config = dict(
    activation='relu',
    optimizer='adamw',
    grad_clip=1.0,
    warmup_steps=257,
)
Each number is 50 + 10 x the weight over its row's rms, rounded and kept within 0 to 99. Layers, rows and columns count from 0. The size before them is the row's rms in percent of the matrix's.

# q: layer 13 attention query, 128x128, rms 0.094, rows 0-10, columns 64-127
# k: layer 13 attention key, 128x128, rms 0.0903, rows 0-9, columns 64-127
q0 108:48 54 65 57 60 53 43 37 41 53 41 44 39 30 59 47 73 54 30 65 46 57 48 67 57 46 59 30 62 55 62 46 36 39 72 64 58 46 44 38 55 38 52 43 49 37 39 40 64 44 54 49 49 65 54 31 37 30 48 47 40 52 48 63
k0 089:48 50 44 55 45 42 73 63 64 48 70 58 48 49 43 59 38 51 54 33 64 38 55 53 35 49 51 46 57 61 34 43 47 50 43 46 47 49 39 72 59 66 53 58 66 59 60 57 38 50 64 51 49 43 50 54 66 69 68 42 47 60 42 37
q1 079:44 38 64 44 56 59 39 49 52 58 57 48 64 56 82 41 44 36 57 46 49 46 47 44 56 65 63 21 49 48 62 59 69 38 42 53 43 54 47 46 45 43 52 64 44 53 46 47 71 41 51 65 38 66 36 53 45 42 50 40 53 54 70 48
k1 092:57 52 43 57 27 42 63 68 65 41 65 56 51 54 37 72 45 41 42 47 66 43 65 55 45 48 35 62 48 64 50 46 40 52 40 44 45 55 43 65 40 57 49 53 45 59 71 36 37 55 58 44 42 41 41 49 58 55 57 51 38 55 32 40
q2 090:56 51 48 50 50 52 49 44 53 49 67 58 53 66 38 62 30 58 53 44 53 38 57 47 43 54 54 61 45 51 45 57 63 54 37 32 33 51 30 64 57 42 42 51 57 45 78 59 40 48 47 38 33 48 48 43 49 52 48 39 61 37 67 33
k2 091:69 50 48 52 30 35 57 47 71 44 60 57 61 54 41 65 55 42 65 50 49 34 50 41 39 48 47 51 62 56 37 70 46 52 30 56 46 60 49 62 58 55 48 47 55 59 60 56 40 58 64 47 42 51 48 59 54 60 62 40 49 42 34 49
q3 113:39 44 46 53 45 49 63 54 44 54 65 32 54 40 45 57 52 43 48 60 42 58 44 34 61 68 49 45 40 37 72 41 37 56 66 47 61 38 50 55 31 33 41 49 55 49 37 49 63 31 45 47 40 68 32 38 45 48 46 41 41 41 41 57
k3 089:41 46 58 39 53 54 55 60 45 51 50 75 58 48 40 56 45 51 49 33 39 34 53 47 58 54 61 52 35 57 45 52 48 48 32 31 39 33 62 52 31 33 53 50 43 65 43 49 30 61 33 45 33 42 57 47 56 45 48 57 51 37 47 53
q4 089:52 44 49 69 53 55 46 38 50 55 50 32 43 41 48 26 67 46 35 56 54 61 50 60 51 51 55 44 59 59 47 43 51 38 67 48 59 64 43 27 63 65 62 40 42 61 23 47 62 55 47 51 55 49 37 54 27 47 67 62 45 70 33 56
k4 091:33 39 62 57 50 45 33 40 41 59 50 44 57 42 59 40 57 51 33 49 48 65 47 42 67 50 54 38 45 45 65 32 43 41 60 45 50 44 64 58 54 36 50 42 46 50 51 44 62 63 29 50 51 53 52 50 43 33 47 47 53 46 62 62
q5 094:48 49 51 21 57 52 57 50 55 48 52 64 61 56 67 56 32 70 56 40 64 45 53 57 58 45 55 53 53 58 46 54 55 35 41 57 52 41 45 53 56 33 53 63 46 61 54 34 39 45 45 61 45 55 37 71 50 40 52 41 60 51 42 37
k5 079:57 33 38 40 34 65 39 62 48 44 59 53 50 50 50 37 39 51 50 50 66 60 57 49 64 24 52 47 48 60 29 59 42 53 49 42 52 53 60 61 40 36 60 66 52 60 48 48 39 44 53 51 49 64 56 54 48 56 61 32 46 46 39 55
q6 085:58 54 64 43 42 63 48 62 52 35 39 49 53 63 60 41 54 55 55 52 66 43 48 65 66 49 66 46 49 39 55 41 45 49 54 47 55 64 63 43 49 49 51 60 59 54 49 60 63 44 67 59 34 67 69 41 53 56 47 76 45 69 56 54
k6 074:53 57 60 47 59 57 50 36 58 50 32 28 39 52 48 60 39 55 27 58 38 51 49 36 54 45 41 38 43 46 64 24 68 47 42 40 69 51 67 49 52 51 50 51 38 36 39 54 66 38 41 62 53 58 65 58 44 56 33 57 42 64 53 64
q7 099:58 65 66 57 46 35 56 68 45 56 63 41 31 51 53 54 59 40 38 64 47 56 47 55 72 62 29 52 47 50 61 64 51 63 45 55 36 59 47 47 58 57 52 40 55 40 41 51 57 42 62 33 70 51 45 34 61 52 47 54 44 38 54 61
k7 091:48 64 62 59 55 34 35 60 61 47 46 65 62 56 46 61 65 47 43 49 47 59 56 43 37 58 37 57 49 58 69 56 39 51 49 62 37 51 56 55 39 53 51 55 34 43 47 52 46 50 46 47 62 47 30 58 54 44 33 57 37 68 60 62
q8 088:41 49 77 49 61 44 49 57 49 53 61 41 39 55 42 53 35 49 48 47 68 56 51 64 51 61 27 49 44 47 47 62 50 57 45 55 39 72 56 56 78 65 51 47 64 65 47 57 44 32 71 42 46 61 47 50 56 52 57 52 41 35 54 59
k8 088:46 39 61 59 55 44 46 56 53 51 64 60 55 53 38 46 64 39 39 43 46 60 64 38 34 47 31 57 54 35 54 43 50 43 66 51 44 63 52 38 39 49 64 59 35 61 69 57 42 54 39 35 63 60 30 56 51 45 55 51 43 54 51 64
q9 087:56 45 40 53 52 62 41 43 68 42 32 57 64 52 51 53 56 60 62 22 55 59 47 49 50 53 69 39 49 49 51 36 54 31 63 33 67 54 42 45 43 28 55 60 37 47 41 48 48 62 29 61 49 37 48 62 41 44 56 55 65 60 54 30
k9 089:57 49 53 28 39 71 52 58 39 52 38 45 36 44 62 53 39 41 64 34 36 37 23 53 52 62 61 39 61 45 32 38 46 41 50 44 70 51 48 41 48 45 49 40 37 31 53 36 43 55 44 61 58 43 67 45 47 54 51 49 62 40 44 39
q10 096:60 56 61 58 57 56 58 55 43 50 43 46 39 56 46 38 51 47 58 46 57 46 36 37 53 39 68 51 50 45 47 41 50 40 56 42 60 48 49 61 31 49 57 34 31 60 45 18 48 61 29 55 41 43 46 58 34 47 58 48 48 53 57 55